{
  "num_hidden_layers": 16,
  "hidden_size": 128,
  "num_attention_heads": 4,
  "num_key_value_heads": 1,
  "head_dim": 32,
  "intermediate_size": 512,
  "vocab_size": 8192,
  "hidden_act": "gelu",
  "norm": "layernorm",
  "norm_place": "pre",
  "norm_eps": 1e-05,
  "positions": "learned",
  "qk_norm": false,
  "attn_scale": 0.177,
  "bias": "none",
  "tie_word_embeddings": false,
  "parallel_block": false,
  "init": "normal",
  "init_std_qkv": 0.0442,
  "init_std_o": 0.00781,
  "init_std_up": 0.0442,
  "init_std_down": 0.00781,
  "optimizer": "muon_variant",
  "learning_rate": 0.00588,
  "beta1": 0.9,
  "weight_decay": 0.0086,
  "lr_head": 0.00804,
  "warmup_steps": 200,
  "schedule": "cos",
  "final_lr_fraction": 0.1,
  "batch_tokens": 16384,
  "max_seq_len": 256,
  "doc_mask": false,
  "train_tokens": 147600000,
  "max_steps": 9009,
  "dataset": "wikipedia_en"
}
Each number is 200 + 40 x the weight over the matrix's rms, rounded and kept within 0 to 999. Layers, rows and columns count from 0.

# layer 6 MLP up, 512x128, rms 0.138, rows 38-65, columns 0-127
166,152,206,246,231,105,188,193,167,252,155,152,231,168,225,175,133,169,245,172,272,227,180,179,146,127,159,144,208,215,299,206,222,192,196,216,169,149,213,161,185,205,253,179,243,156,279,192,197,201,188,223,159,203,239,148,169,213,178,161,148,215,132,260,258,233,181,199,283,271,197,129,230,130,201,115,248,229,140,220,171,122,233,204,139,287,211,152,172,179,196,271,231,174,197,173,259,179,272,255,187,204,286,200,158,267,146,277,178,228,157,196,231,211,171,234,78,231,243,180,194,181,237,205,216,238,248,162
236,254,129,143,242,301,207,168,261,169,191,178,223,161,249,277,205,180,209,213,220,212,215,147,174,216,215,224,208,199,214,186,208,229,173,153,168,126,249,156,223,186,236,158,241,159,97,108,243,136,194,187,235,172,147,224,218,238,231,202,214,155,260,276,238,186,182,279,221,215,272,155,176,241,208,234,225,232,189,164,240,237,267,228,187,223,226,92,141,212,313,142,239,291,228,173,141,172,194,166,179,127,272,234,209,172,199,281,163,205,135,177,251,256,179,240,183,199,199,173,129,185,257,154,157,108,244,182
258,146,165,206,185,177,212,202,213,160,120,257,162,190,169,223,198,228,231,155,207,154,214,203,188,191,165,91,208,210,170,153,198,198,227,181,244,218,198,221,117,195,211,239,249,232,174,189,228,196,239,218,150,147,165,183,220,170,219,162,176,196,294,212,223,164,100,186,244,175,223,167,194,189,217,210,242,235,170,199,226,228,210,206,173,138,208,233,222,236,171,193,250,276,206,193,173,170,197,239,200,149,172,259,234,243,185,269,157,218,243,215,241,207,262,259,144,92,239,257,218,193,158,164,92,145,237,107
346,159,212,235,167,103,179,195,242,197,190,228,162,186,305,173,201,143,199,235,133,176,169,157,233,188,255,204,237,174,195,287,171,236,285,197,196,196,146,307,244,183,215,180,141,209,220,212,192,136,184,238,199,179,223,182,201,167,208,233,200,127,140,217,210,169,91,217,221,267,121,270,173,265,249,216,91,232,221,163,233,235,229,162,248,174,206,193,201,189,256,198,182,193,238,141,195,182,195,213,175,215,199,194,170,183,180,183,198,162,235,255,249,223,159,92,169,130,216,214,229,218,187,149,200,174,203,142
232,235,180,171,214,208,227,201,155,256,183,202,195,168,225,262,192,121,208,192,198,240,202,175,207,164,212,217,263,178,163,171,215,195,218,224,168,212,183,222,219,171,201,218,168,170,206,218,197,215,226,208,212,242,258,200,262,229,138,180,239,242,203,200,184,211,141,192,239,210,172,250,190,183,221,211,158,187,181,183,193,198,184,163,226,215,176,198,225,190,252,213,211,145,184,162,192,164,234,163,243,172,166,238,198,170,178,267,212,252,194,223,218,183,206,144,159,200,228,155,165,221,188,189,230,193,151,234
148,201,183,270,240,147,240,248,161,217,122,227,206,171,170,229,179,193,163,178,206,278,231,225,221,178,153,209,170,152,171,137,191,210,250,263,214,192,190,172,234,206,169,190,154,175,203,207,131,193,244,244,125,175,269,215,207,231,252,180,188,156,167,148,206,291,278,143,172,271,236,99,191,242,241,208,190,88,234,49,196,132,155,115,224,204,122,194,215,264,227,171,242,213,200,169,237,302,237,185,220,286,147,237,197,186,180,241,248,225,263,124,208,166,235,241,219,225,174,198,212,251,237,116,184,198,163,198
173,230,156,236,188,224,181,161,219,225,203,212,243,158,239,187,156,196,203,125,186,191,244,281,285,188,172,260,161,179,174,283,138,206,179,235,175,306,150,267,208,201,186,122,188,191,128,205,168,138,160,237,209,268,140,231,217,247,163,328,203,155,150,248,132,273,169,283,237,203,144,219,232,269,226,178,211,201,207,143,165,163,182,240,235,197,172,184,210,230,164,189,139,177,222,229,222,185,181,135,151,357,154,131,198,206,213,172,208,197,192,213,227,226,199,131,214,233,250,188,184,164,162,178,234,177,225,144
149,183,232,217,210,144,234,175,197,218,150,190,197,237,224,173,251,202,152,231,244,237,184,211,197,203,285,188,165,196,160,192,237,223,247,219,187,272,169,195,214,268,175,184,251,155,169,177,167,165,225,168,209,183,234,167,154,203,209,189,232,221,183,213,225,222,194,204,197,123,197,189,184,181,173,210,187,187,211,158,304,148,122,218,153,244,233,173,191,161,221,214,208,203,214,107,173,172,218,170,255,214,214,220,180,172,214,156,160,186,255,197,256,215,196,188,171,238,220,239,231,181,216,253,220,219,195,259
216,219,156,203,235,223,259,163,158,169,203,231,190,207,124,212,177,183,255,163,184,244,196,239,186,134,190,190,186,298,282,242,163,210,254,199,131,239,200,163,185,186,114,188,174,192,217,206,205,153,222,157,202,303,201,161,267,251,190,305,100,121,200,211,212,209,206,219,245,271,206,253,148,176,167,192,238,162,168,126,222,171,171,234,273,150,149,234,151,208,274,200,181,185,241,213,184,180,172,239,229,217,242,196,232,297,158,202,144,174,116,132,215,221,262,164,262,160,168,212,250,155,223,176,192,183,134,243
191,168,146,230,220,197,181,186,222,221,242,157,180,234,195,183,178,217,178,204,182,192,215,246,181,184,198,167,215,202,281,176,265,163,249,259,127,128,159,236,179,202,253,220,220,247,159,154,225,260,219,223,174,105,215,198,157,203,160,168,156,258,216,210,180,176,225,118,133,180,251,181,255,216,194,168,230,224,219,214,171,145,166,149,164,184,299,200,240,222,218,217,260,250,176,185,197,222,203,225,202,200,202,231,197,141,209,198,148,217,236,218,176,200,177,223,190,177,237,202,198,152,190,176,155,181,260,233
201,190,151,194,234,217,275,206,204,164,171,188,203,211,157,254,120,131,204,253,231,175,197,189,243,199,106,116,150,207,164,216,264,163,178,189,210,190,205,224,194,283,175,166,187,257,142,134,186,211,151,156,184,169,189,187,206,226,243,230,145,172,207,225,246,208,215,216,143,213,235,194,180,217,118,247,232,207,205,164,209,233,248,182,192,184,259,294,138,161,177,208,221,206,226,173,204,275,252,199,128,162,189,187,195,189,216,198,208,222,224,209,210,236,212,176,273,218,269,175,269,152,207,183,159,269,165,199
230,242,163,165,232,170,180,235,196,251,216,210,152,255,151,148,289,175,216,156,171,226,284,180,244,180,202,210,188,217,242,149,227,211,183,282,204,136,209,208,234,153,241,193,197,192,188,195,286,262,190,171,243,156,232,114,223,154,256,251,231,181,170,205,251,257,194,139,183,216,170,223,134,188,246,202,233,223,185,276,202,253,220,119,202,193,213,170,179,222,180,175,252,234,138,214,160,270,149,183,130,189,163,158,188,182,188,217,162,150,169,193,202,206,201,182,247,215,182,224,175,172,271,211,201,166,230,130
288,215,233,198,273,239,312,159,147,249,137,176,217,139,174,182,170,191,208,211,163,179,228,165,299,166,237,170,211,153,175,213,243,202,147,196,261,282,134,211,195,187,180,182,150,209,251,275,168,189,278,176,216,258,153,183,246,180,211,225,204,294,190,221,155,233,115,140,245,210,191,246,146,131,198,222,195,129,245,158,184,178,182,122,199,213,198,271,237,262,231,148,140,172,210,197,225,222,213,179,178,158,137,175,274,178,222,190,208,252,179,201,234,167,176,242,181,147,179,192,284,205,232,181,201,171,201,225
253,272,183,150,227,164,165,238,189,231,214,201,133,231,257,158,201,177,251,209,196,239,302,251,161,202,148,242,209,165,292,198,205,200,191,241,175,148,150,199,180,147,206,138,170,265,218,105,198,310,199,259,205,149,142,175,172,176,221,243,160,143,175,160,151,191,173,190,243,180,242,238,162,174,263,227,129,166,240,189,206,208,143,167,267,255,339,150,286,166,257,222,183,198,175,171,160,189,210,199,159,192,198,202,163,220,166,259,223,234,169,230,135,227,154,140,188,185,284,218,249,182,200,236,223,173,146,142
200,194,207,203,181,185,250,119,169,134,183,212,208,154,165,222,145,278,198,187,200,225,191,240,162,173,134,202,184,211,179,159,191,223,170,213,247,213,230,219,181,204,209,221,229,218,227,188,211,223,188,179,206,146,290,201,173,150,190,172,197,188,214,191,225,235,187,175,231,241,185,152,196,207,220,174,246,236,201,192,180,154,193,188,196,211,206,155,238,225,237,204,179,227,195,137,169,171,195,253,235,204,203,216,193,177,189,253,196,166,250,209,271,215,216,232,193,249,199,206,234,222,192,196,154,203,220,167
212,185,180,174,268,206,254,163,213,261,181,193,107,306,186,244,219,254,198,229,235,199,204,174,195,206,190,223,236,223,164,191,154,286,220,247,201,259,204,184,159,117,221,203,132,186,247,151,186,139,128,220,188,101,114,162,216,208,215,61,188,177,224,238,260,180,171,191,248,186,165,192,90,212,160,218,230,78,173,165,240,266,170,222,169,256,246,190,217,231,253,167,250,193,130,145,293,209,255,260,176,200,74,191,246,260,263,309,191,157,195,228,139,270,210,186,200,139,163,208,243,207,205,208,239,229,276,147
276,226,228,198,222,139,233,224,266,176,196,162,251,131,192,191,157,205,180,154,197,206,130,199,161,185,179,142,229,168,226,201,271,106,198,202,305,245,158,249,198,206,180,239,174,200,154,218,242,206,202,303,241,131,204,178,309,187,106,121,186,243,176,261,123,199,253,230,127,194,63,247,156,186,216,222,192,174,139,142,175,268,203,161,151,219,207,193,180,210,225,200,132,299,192,253,190,199,231,188,222,156,256,135,152,234,219,185,120,226,213,205,201,200,158,190,228,233,266,188,258,194,170,288,199,299,180,207
206,320,222,164,257,235,195,149,158,145,215,163,158,279,216,262,202,196,113,212,154,255,208,132,247,201,204,211,269,211,181,295,205,204,188,181,192,189,154,247,206,164,166,115,181,222,166,162,196,152,211,153,157,164,227,121,153,248,151,190,193,156,244,216,249,214,198,271,157,191,195,252,152,184,186,185,125,196,247,169,212,190,262,291,217,177,159,215,121,157,182,204,228,297,310,205,201,221,139,177,247,200,200,245,141,237,231,184,235,222,218,192,202,211,171,221,228,161,187,186,221,209,212,203,201,155,185,267
208,179,182,93,189,244,173,135,156,174,145,162,172,285,197,289,189,188,216,285,160,197,137,204,225,175,215,288,230,234,167,163,185,132,191,137,76,188,272,149,177,271,250,178,189,267,157,158,190,155,146,126,111,124,266,190,213,213,178,214,202,189,179,191,266,249,269,258,199,203,164,208,237,201,139,211,273,199,173,210,209,220,232,132,162,222,140,159,254,267,265,188,300,211,293,205,264,166,170,230,212,210,286,223,200,154,228,227,148,187,107,194,211,186,196,206,231,238,172,143,264,153,226,191,176,193,173,270
228,275,206,262,252,111,172,208,211,244,209,212,192,250,169,245,184,189,170,134,176,222,195,249,144,191,198,181,129,234,202,174,192,140,186,153,201,143,199,234,223,205,230,209,164,217,201,164,201,253,231,215,191,151,207,230,211,193,189,144,178,222,208,288,219,194,319,223,143,209,214,181,181,193,264,204,229,196,188,182,197,191,219,198,248,214,120,193,249,196,188,179,231,244,178,196,181,197,245,165,188,175,129,182,185,204,149,246,144,124,261,221,209,153,167,176,181,234,241,225,241,219,96,250,171,145,253,192
178,199,197,218,193,194,250,177,239,253,173,178,210,221,180,262,219,218,202,256,202,231,221,247,208,226,276,224,232,138,250,231,146,177,241,258,223,167,198,172,158,225,238,230,154,227,173,174,210,208,292,202,168,166,156,197,238,189,251,162,142,230,183,184,171,131,181,236,217,201,176,123,171,216,175,200,183,167,193,167,189,203,219,210,145,243,166,154,133,189,232,181,217,161,219,133,172,276,208,208,183,249,195,191,183,196,211,165,204,189,203,162,238,175,215,203,192,174,219,179,199,155,199,178,221,170,216,178
187,224,170,168,178,181,190,192,139,202,195,209,191,267,207,222,272,239,187,183,157,169,206,248,170,150,123,244,208,285,244,177,303,187,151,176,119,148,170,195,90,228,180,186,159,200,210,160,261,221,231,237,158,178,252,197,258,227,196,231,192,147,115,170,154,210,236,196,239,227,214,244,169,186,268,198,235,211,135,212,155,183,141,135,193,212,253,225,289,211,227,153,253,204,149,245,185,193,219,273,206,188,136,155,128,191,221,218,143,186,210,243,254,218,231,261,255,267,204,159,147,262,239,177,218,235,207,200
217,172,191,201,167,170,243,222,175,183,210,211,272,140,157,159,205,263,187,165,193,146,128,145,274,142,213,177,230,224,194,206,212,209,226,262,246,213,162,198,246,224,230,179,209,235,223,233,216,183,199,240,192,209,261,248,166,196,234,127,286,179,142,183,160,201,165,183,247,116,243,193,198,188,232,205,192,138,226,146,256,273,250,159,144,113,170,215,146,236,220,148,218,209,239,90,237,242,248,260,243,175,166,275,166,208,173,203,196,119,185,189,195,273,176,229,181,183,199,237,223,205,250,160,198,198,222,151
179,247,217,192,214,220,151,201,117,152,231,202,222,234,201,229,195,186,172,190,237,220,290,258,180,108,166,283,145,262,103,158,167,244,238,202,229,200,194,180,168,243,173,188,169,195,224,194,224,287,226,149,121,189,212,170,160,231,205,194,195,181,227,191,182,178,212,214,226,137,282,172,161,147,272,187,227,124,186,153,188,84,110,205,153,224,254,205,237,144,254,214,257,188,212,270,181,191,190,175,187,198,224,154,208,189,238,162,253,224,249,171,169,177,136,248,234,136,177,159,204,214,217,207,226,282,206,165
189,258,267,205,139,166,256,169,248,189,211,123,239,168,175,156,174,157,225,229,200,205,147,131,220,171,237,163,202,234,239,343,232,180,164,132,221,206,210,189,154,166,190,129,184,257,229,208,219,199,210,244,173,245,270,162,203,264,95,195,147,222,165,154,200,220,200,205,207,213,178,247,126,208,279,196,183,179,161,184,229,203,197,175,199,228,85,184,205,171,194,150,194,211,184,225,201,188,208,248,179,146,176,155,165,210,240,200,145,211,276,135,170,234,182,189,210,255,228,269,173,216,172,301,261,252,162,235
234,190,217,177,216,168,216,176,198,173,216,226,217,188,132,239,123,228,207,165,231,203,228,222,237,178,151,196,212,243,160,195,200,205,203,188,226,164,171,244,203,233,255,142,202,199,250,164,198,184,164,210,217,220,172,242,242,244,247,144,233,210,140,258,235,248,184,176,190,160,163,221,184,203,188,223,252,244,201,182,190,247,229,201,202,196,200,191,219,177,206,181,209,256,182,248,176,125,150,206,185,216,157,192,165,195,264,207,195,213,203,209,181,201,217,164,253,225,183,179,200,154,148,112,175,212,240,231
217,172,138,234,160,178,118,219,196,190,172,146,231,191,173,125,209,229,210,225,167,254,154,209,291,188,224,192,212,211,237,263,244,218,199,185,241,252,209,142,186,184,210,246,182,196,162,221,276,258,251,210,172,223,221,205,220,189,221,214,244,189,193,197,181,154,233,249,198,209,112,179,164,230,197,169,136,204,245,220,230,215,187,221,204,208,173,182,159,162,174,187,165,168,206,214,183,121,234,162,82,189,193,136,198,162,235,196,131,153,212,184,258,165,162,250,230,233,280,247,132,169,265,199,253,172,145,201
256,208,238,198,278,198,232,187,228,192,187,199,178,263,296,249,212,184,183,228,149,194,218,218,177,188,216,246,221,148,194,241,211,189,190,195,158,167,197,244,159,234,188,182,166,242,203,162,182,238,291,169,228,277,207,103,155,134,173,208,198,170,188,180,128,204,228,197,197,179,215,183,127,252,190,108,219,102,160,201,219,279,171,160,278,210,229,169,243,241,235,111,163,133,221,229,138,232,156,209,185,167,186,138,238,180,179,150,240,198,274,62,209,191,232,196,240,264,171,198,175,189,145,203,215,223,233,215
# layer 6 MLP down (transposed), 512x128, rms 0.0661, rows 38-64, columns 0-127
183,210,171,223,275,216,257,170,189,171,248,218,179,297,166,160,246,179,211,261,114,202,204,257,207,193,229,226,225,202,154,201,173,189,254,164,187,166,141,318,239,171,228,253,186,186,205,181,212,166,169,215,175,199,144,165,189,176,264,242,272,188,138,212,168,166,188,109,137,134,149,239,220,223,229,149,251,159,149,235,255,146,105,159,230,251,154,190,73,192,228,233,210,219,180,150,229,206,167,181,221,220,221,252,177,232,206,160,256,204,243,169,199,237,131,177,242,243,185,209,247,269,211,222,253,210,253,141
223,258,202,189,161,173,242,203,165,224,215,248,192,219,243,144,142,209,220,142,166,109,203,246,260,236,195,127,170,126,207,255,247,171,213,187,191,268,239,235,246,274,48,236,194,197,158,202,170,229,192,225,204,263,200,244,254,165,311,188,194,174,172,239,140,171,116,251,133,217,157,182,199,240,217,230,224,165,161,238,227,145,236,229,216,225,168,163,204,159,182,200,91,214,145,203,207,201,223,207,213,200,246,234,135,280,179,239,224,244,247,193,205,120,267,186,217,165,190,223,93,238,177,154,290,141,154,177
167,155,158,239,234,177,168,226,175,116,263,200,251,174,238,165,199,250,182,198,296,148,204,229,276,209,228,214,221,194,165,187,168,176,215,102,163,163,155,228,270,213,205,183,196,213,231,260,218,239,203,157,224,237,234,228,193,190,170,156,138,200,156,193,217,213,229,193,193,219,223,175,229,203,199,162,230,119,213,196,159,185,251,238,263,200,307,218,197,181,193,163,283,191,161,221,202,164,219,156,221,190,242,282,160,172,222,190,196,83,164,162,194,214,266,182,228,154,166,204,176,215,215,151,207,228,145,232
232,183,227,185,173,223,173,239,253,235,164,129,170,160,171,170,159,193,272,208,210,234,132,228,212,211,182,198,226,216,217,178,273,182,172,60,311,130,173,196,191,257,217,202,206,261,219,272,220,191,215,157,188,219,217,228,241,230,144,208,211,186,255,158,215,209,207,226,197,169,231,215,156,222,164,130,244,186,145,180,139,240,222,228,237,206,134,234,227,216,200,171,189,213,174,204,219,189,201,147,203,166,204,171,221,219,267,154,279,134,116,184,148,240,207,215,200,268,193,205,145,216,209,193,163,197,231,192
173,147,163,184,222,248,191,217,253,185,229,182,177,266,203,171,207,211,163,166,225,151,151,202,195,247,200,141,108,193,195,212,201,200,190,145,243,188,235,205,182,235,196,229,231,247,184,177,174,174,187,195,203,211,131,241,99,172,229,166,164,183,236,221,209,188,174,173,163,178,217,152,172,214,203,212,204,237,185,191,176,167,232,211,251,211,204,218,200,193,169,224,238,250,195,221,203,217,200,243,185,207,210,150,194,193,224,174,192,203,212,182,142,230,187,231,235,222,175,274,221,219,214,268,202,198,220,218
165,262,238,207,205,211,157,161,179,231,248,208,138,178,291,234,271,261,166,233,232,250,189,196,142,223,259,200,120,192,210,161,185,145,98,178,195,269,196,154,182,189,166,195,201,204,152,266,159,276,241,203,191,245,256,204,175,142,214,158,153,198,187,280,226,119,259,174,217,255,240,138,291,210,154,146,205,154,246,178,181,235,140,159,228,207,150,136,187,198,210,137,204,240,180,158,200,286,187,225,181,186,248,155,234,214,179,244,196,174,138,168,166,285,277,257,215,159,161,257,186,144,291,198,136,214,198,133
128,166,219,204,268,169,195,271,310,186,228,226,154,192,197,166,182,162,151,189,186,146,185,275,229,229,147,121,227,301,211,135,217,162,195,170,243,197,176,257,217,258,156,172,154,283,124,241,205,203,172,167,216,148,326,208,260,205,248,188,114,236,216,215,247,194,236,177,210,211,274,147,190,166,174,232,166,198,203,186,182,278,237,150,234,203,193,198,250,184,252,182,241,213,126,154,176,210,83,145,232,153,243,207,143,200,168,242,160,201,90,174,240,244,246,216,177,233,150,185,270,299,191,163,235,183,152,207
290,197,204,184,160,260,138,263,174,165,180,180,163,180,134,249,172,225,215,164,213,150,186,215,190,244,136,237,152,201,281,196,172,250,119,174,248,196,197,194,164,104,234,193,151,232,219,235,173,218,176,233,238,235,184,235,251,197,144,220,133,201,279,202,154,208,179,213,200,199,195,220,201,235,308,200,189,194,190,220,133,292,205,176,234,193,211,303,196,236,171,181,253,178,207,245,157,259,195,212,160,262,195,175,218,228,215,219,249,179,170,228,177,145,167,208,217,138,212,205,162,176,144,143,209,209,197,137
225,210,187,171,114,183,157,220,206,213,194,251,229,151,194,145,186,219,136,201,235,177,240,188,240,225,212,191,150,177,195,173,256,186,144,232,321,233,175,257,209,204,213,182,240,260,200,212,184,228,94,216,220,106,220,150,204,264,177,198,184,223,289,217,246,199,146,127,174,218,199,139,198,185,213,255,271,215,188,197,155,242,257,188,219,241,179,193,276,285,120,179,170,149,177,126,212,221,202,162,204,179,184,231,196,181,228,138,220,144,165,255,213,136,118,220,157,239,222,227,187,232,176,297,187,209,213,189
207,198,218,165,190,109,229,201,232,237,136,198,197,188,197,191,252,220,196,178,170,178,186,213,204,195,107,225,224,174,262,165,272,192,216,251,211,194,186,236,163,217,226,166,205,228,153,146,226,169,183,207,233,199,250,250,208,238,151,187,293,216,209,171,155,227,235,187,233,210,212,191,185,208,233,185,183,212,147,183,190,215,226,144,218,152,250,149,258,237,228,169,116,181,223,226,151,136,193,164,202,188,169,153,213,193,154,252,207,233,155,193,164,198,221,237,238,245,178,236,215,183,157,221,252,196,295,166
174,224,188,149,186,210,187,245,168,213,250,221,233,239,196,179,221,238,218,168,164,223,201,171,162,164,219,274,229,194,261,214,161,248,233,255,184,224,191,128,220,200,200,217,151,179,222,263,227,176,166,231,180,243,166,194,204,260,189,203,180,206,176,206,145,146,239,181,241,185,171,249,258,188,210,231,140,185,187,178,186,163,231,198,180,172,155,204,233,289,261,239,219,160,171,202,177,199,154,144,313,182,174,267,187,163,181,206,162,222,161,191,176,149,208,190,141,133,168,210,128,232,198,201,275,161,252,211
162,132,227,153,139,220,203,208,200,126,188,189,216,166,223,241,137,193,184,198,202,224,190,206,228,206,276,157,181,175,169,173,253,183,241,142,183,157,206,266,223,169,254,192,188,202,165,162,100,121,216,224,205,170,171,256,240,149,172,154,152,213,266,232,145,202,200,243,220,160,180,223,200,219,165,244,190,215,218,164,209,214,205,239,210,175,247,260,168,193,213,235,180,216,255,233,189,138,220,221,226,220,242,179,229,216,212,257,176,210,208,198,212,170,280,197,194,181,220,190,223,222,151,163,253,199,174,279
176,146,218,126,175,253,224,176,203,186,216,194,157,270,178,117,267,205,217,178,202,169,147,158,131,183,204,239,138,254,289,190,190,201,191,212,182,246,190,163,235,215,281,160,230,189,234,220,228,214,136,215,193,179,245,227,160,142,186,238,238,210,252,149,158,164,229,202,162,159,163,106,144,184,143,171,180,230,219,216,235,243,214,208,242,266,172,96,265,254,250,281,199,175,118,228,256,153,253,134,242,156,233,207,141,226,332,241,277,169,217,166,159,181,194,201,150,224,256,208,173,152,212,163,199,238,239,213
233,193,254,159,230,224,181,229,239,187,290,146,218,214,179,245,216,191,173,203,192,169,135,222,167,184,235,259,209,141,170,165,218,223,209,144,175,209,120,249,272,224,239,237,236,184,257,209,194,242,230,164,229,220,170,289,178,151,259,185,178,166,345,186,223,225,196,199,199,276,169,186,197,217,106,196,270,194,113,264,155,254,215,171,251,150,219,243,143,200,215,197,220,181,254,221,229,160,206,201,195,244,148,199,164,196,197,202,185,192,85,236,158,218,191,182,189,174,191,113,163,85,213,253,175,193,218,164
220,198,216,275,168,192,200,231,227,175,198,206,201,172,228,188,171,181,156,207,259,239,167,282,169,185,156,183,200,186,201,187,197,256,163,200,188,171,227,237,192,187,183,197,266,197,291,208,185,197,190,194,184,212,151,157,180,173,141,191,159,173,206,201,179,203,201,173,238,253,205,180,180,191,202,175,245,215,231,200,157,211,224,203,243,204,262,145,192,237,242,243,186,201,248,153,191,169,181,218,174,201,201,227,215,169,162,206,205,162,165,200,221,236,152,244,202,222,224,214,198,162,181,222,200,193,185,166
210,182,185,247,106,214,151,189,199,127,223,303,250,128,208,189,141,139,208,175,191,183,224,175,250,272,162,246,137,205,223,153,201,90,220,166,206,43,205,196,224,234,177,262,318,236,168,251,204,239,306,166,146,248,308,276,262,180,247,386,299,167,184,142,136,265,209,187,173,205,184,223,287,155,257,215,217,304,142,257,168,155,227,136,154,161,162,227,205,185,189,185,146,218,245,266,104,205,157,140,217,228,351,234,186,123,112,80,200,235,244,180,226,137,252,201,185,222,231,155,158,223,155,174,119,164,144,280
256,199,243,215,219,205,308,217,217,173,167,195,228,248,120,225,186,208,190,241,255,270,300,141,213,141,243,124,280,178,207,209,193,179,177,201,232,218,255,284,180,264,143,209,216,157,153,218,175,220,188,279,165,129,240,168,197,73,218,240,169,289,212,200,197,165,257,205,164,156,197,158,231,138,159,143,170,276,195,240,224,218,225,145,247,240,188,157,165,166,242,214,145,161,133,134,193,213,217,188,187,214,235,198,124,207,246,184,243,249,131,259,206,218,185,208,227,234,202,238,205,139,110,200,152,144,168,183
167,139,227,213,232,228,208,242,265,181,175,291,197,105,217,122,76,162,190,167,206,224,267,199,159,178,208,209,218,199,175,142,160,101,197,247,214,280,240,215,244,222,234,169,249,176,268,258,202,205,220,223,274,219,159,214,200,203,259,156,197,213,188,238,206,167,198,165,162,235,231,103,133,227,177,249,234,154,167,211,187,167,160,156,179,210,270,221,203,166,240,192,197,141,200,158,232,191,161,198,168,169,156,154,249,141,191,220,191,204,257,203,200,151,223,170,153,223,247,233,201,239,268,202,202,260,235,175
231,214,200,279,174,108,274,201,217,239,223,199,237,155,189,166,289,217,138,199,202,165,259,214,221,239,156,148,204,189,189,273,209,169,181,241,228,231,141,216,166,135,117,252,239,153,224,190,135,309,145,249,293,208,142,176,195,172,238,195,262,228,240,190,172,240,184,166,239,247,234,187,163,282,249,119,229,100,265,204,134,179,141,234,208,192,262,252,190,161,211,128,115,223,45,235,122,257,217,168,209,246,145,147,209,226,168,177,235,201,244,174,220,232,180,181,250,247,241,287,127,151,165,109,210,258,227,119
251,205,194,278,232,195,169,262,222,160,242,241,195,244,232,212,184,184,146,156,298,232,216,221,206,239,202,204,219,183,245,282,195,160,151,249,279,281,212,208,196,194,184,193,140,226,166,255,171,182,162,137,238,224,271,221,215,212,151,178,226,211,190,227,209,174,246,201,194,141,170,162,149,233,213,253,184,236,212,165,289,219,174,180,210,173,153,215,207,185,176,180,249,160,169,206,221,181,206,167,94,162,195,183,198,262,176,218,162,121,143,257,172,201,165,241,225,174,251,164,246,189,148,182,130,178,163,123
294,208,163,217,166,227,177,183,220,256,166,232,269,219,170,223,193,166,243,238,256,162,256,261,254,198,176,262,299,239,153,192,177,207,237,206,191,179,230,173,219,224,144,151,204,200,205,192,170,187,223,202,170,160,199,210,197,237,234,169,246,186,165,179,233,226,186,152,174,200,127,195,191,185,236,196,194,192,183,221,191,217,272,185,174,162,149,211,222,227,204,182,207,205,156,216,212,216,131,205,145,184,184,232,164,180,190,209,262,164,160,190,174,206,265,216,198,194,202,180,217,231,186,183,132,175,174,183
225,190,250,203,209,134,175,251,268,238,172,181,179,176,273,205,142,202,198,170,140,249,150,204,161,158,184,114,232,162,254,205,213,178,149,193,237,244,174,205,186,158,195,133,219,288,230,261,179,191,207,270,258,136,161,134,133,206,120,208,219,208,209,197,218,197,195,278,231,209,206,172,190,188,159,219,140,129,204,178,248,220,285,248,242,164,190,228,227,161,224,252,174,240,303,154,247,186,275,164,160,203,216,224,225,205,219,171,232,211,195,165,212,212,203,146,166,190,207,267,180,191,200,224,194,152,177,260
191,236,175,139,215,210,185,261,194,159,237,259,182,231,207,265,229,232,99,211,153,235,222,169,214,170,172,166,218,221,182,200,234,188,162,183,235,203,105,153,167,192,201,187,189,337,121,231,156,189,193,202,221,217,180,226,192,115,184,250,141,222,241,227,164,171,288,211,136,230,203,182,268,145,267,237,178,188,211,201,191,221,204,260,249,294,166,258,141,242,236,164,131,177,274,142,189,255,209,217,170,170,199,166,140,134,197,140,252,289,222,253,217,142,253,227,174,151,179,181,197,185,251,190,178,125,222,183
235,185,218,237,157,178,179,227,230,195,142,147,221,146,230,164,208,222,152,149,186,169,139,175,176,265,180,180,262,118,253,210,142,202,219,129,238,239,169,234,243,219,165,236,252,209,179,150,152,155,258,241,234,265,134,205,261,221,179,214,198,161,220,194,188,204,185,277,123,205,143,218,222,313,181,198,199,258,187,165,245,267,262,178,196,192,221,204,192,190,125,238,178,188,177,181,235,131,209,169,205,201,218,269,216,225,153,232,240,137,118,183,245,197,264,205,199,234,188,204,221,201,142,214,177,163,156,204
209,156,252,173,255,139,182,205,168,163,172,274,218,188,229,203,205,200,143,243,275,262,226,183,153,244,322,209,224,128,260,205,191,186,230,214,138,212,181,200,219,214,244,218,210,239,119,220,221,136,244,199,193,213,199,133,184,180,236,221,169,175,152,225,188,188,187,196,184,190,203,226,226,240,179,227,204,180,181,222,207,137,226,241,290,174,226,138,200,131,222,212,116,203,198,254,196,255,251,205,163,210,230,246,184,181,185,202,210,244,155,150,201,173,202,196,129,124,132,157,269,255,204,134,145,244,142,215
163,223,173,183,205,178,254,191,147,225,208,126,186,230,183,274,221,162,148,335,200,164,167,228,242,197,246,235,202,191,176,252,232,164,231,200,218,246,225,195,252,172,176,255,241,152,211,223,211,195,144,159,225,236,198,200,133,188,174,223,158,207,151,212,104,186,142,276,134,252,177,220,206,150,167,178,173,235,243,201,123,177,186,239,228,217,224,245,207,159,229,243,163,169,210,173,205,208,227,229,138,221,266,146,183,168,210,194,158,246,187,202,177,253,201,158,208,241,218,158,208,236,219,182,217,183,178,226
243,189,230,206,174,163,111,134,174,191,191,198,181,188,205,222,177,209,193,221,254,178,197,237,228,237,119,197,196,112,164,178,220,208,199,167,162,193,222,234,183,242,225,181,239,176,284,277,221,160,180,201,201,168,113,204,172,187,211,241,138,145,131,143,160,191,186,215,225,161,224,218,172,259,240,183,179,174,196,161,150,237,218,191,214,211,210,201,196,119,212,246,180,199,187,235,236,210,257,239,193,181,248,261,215,220,207,291,166,187,267,196,163,192,266,145,186,190,237,199,137,232,224,251,220,212,243,267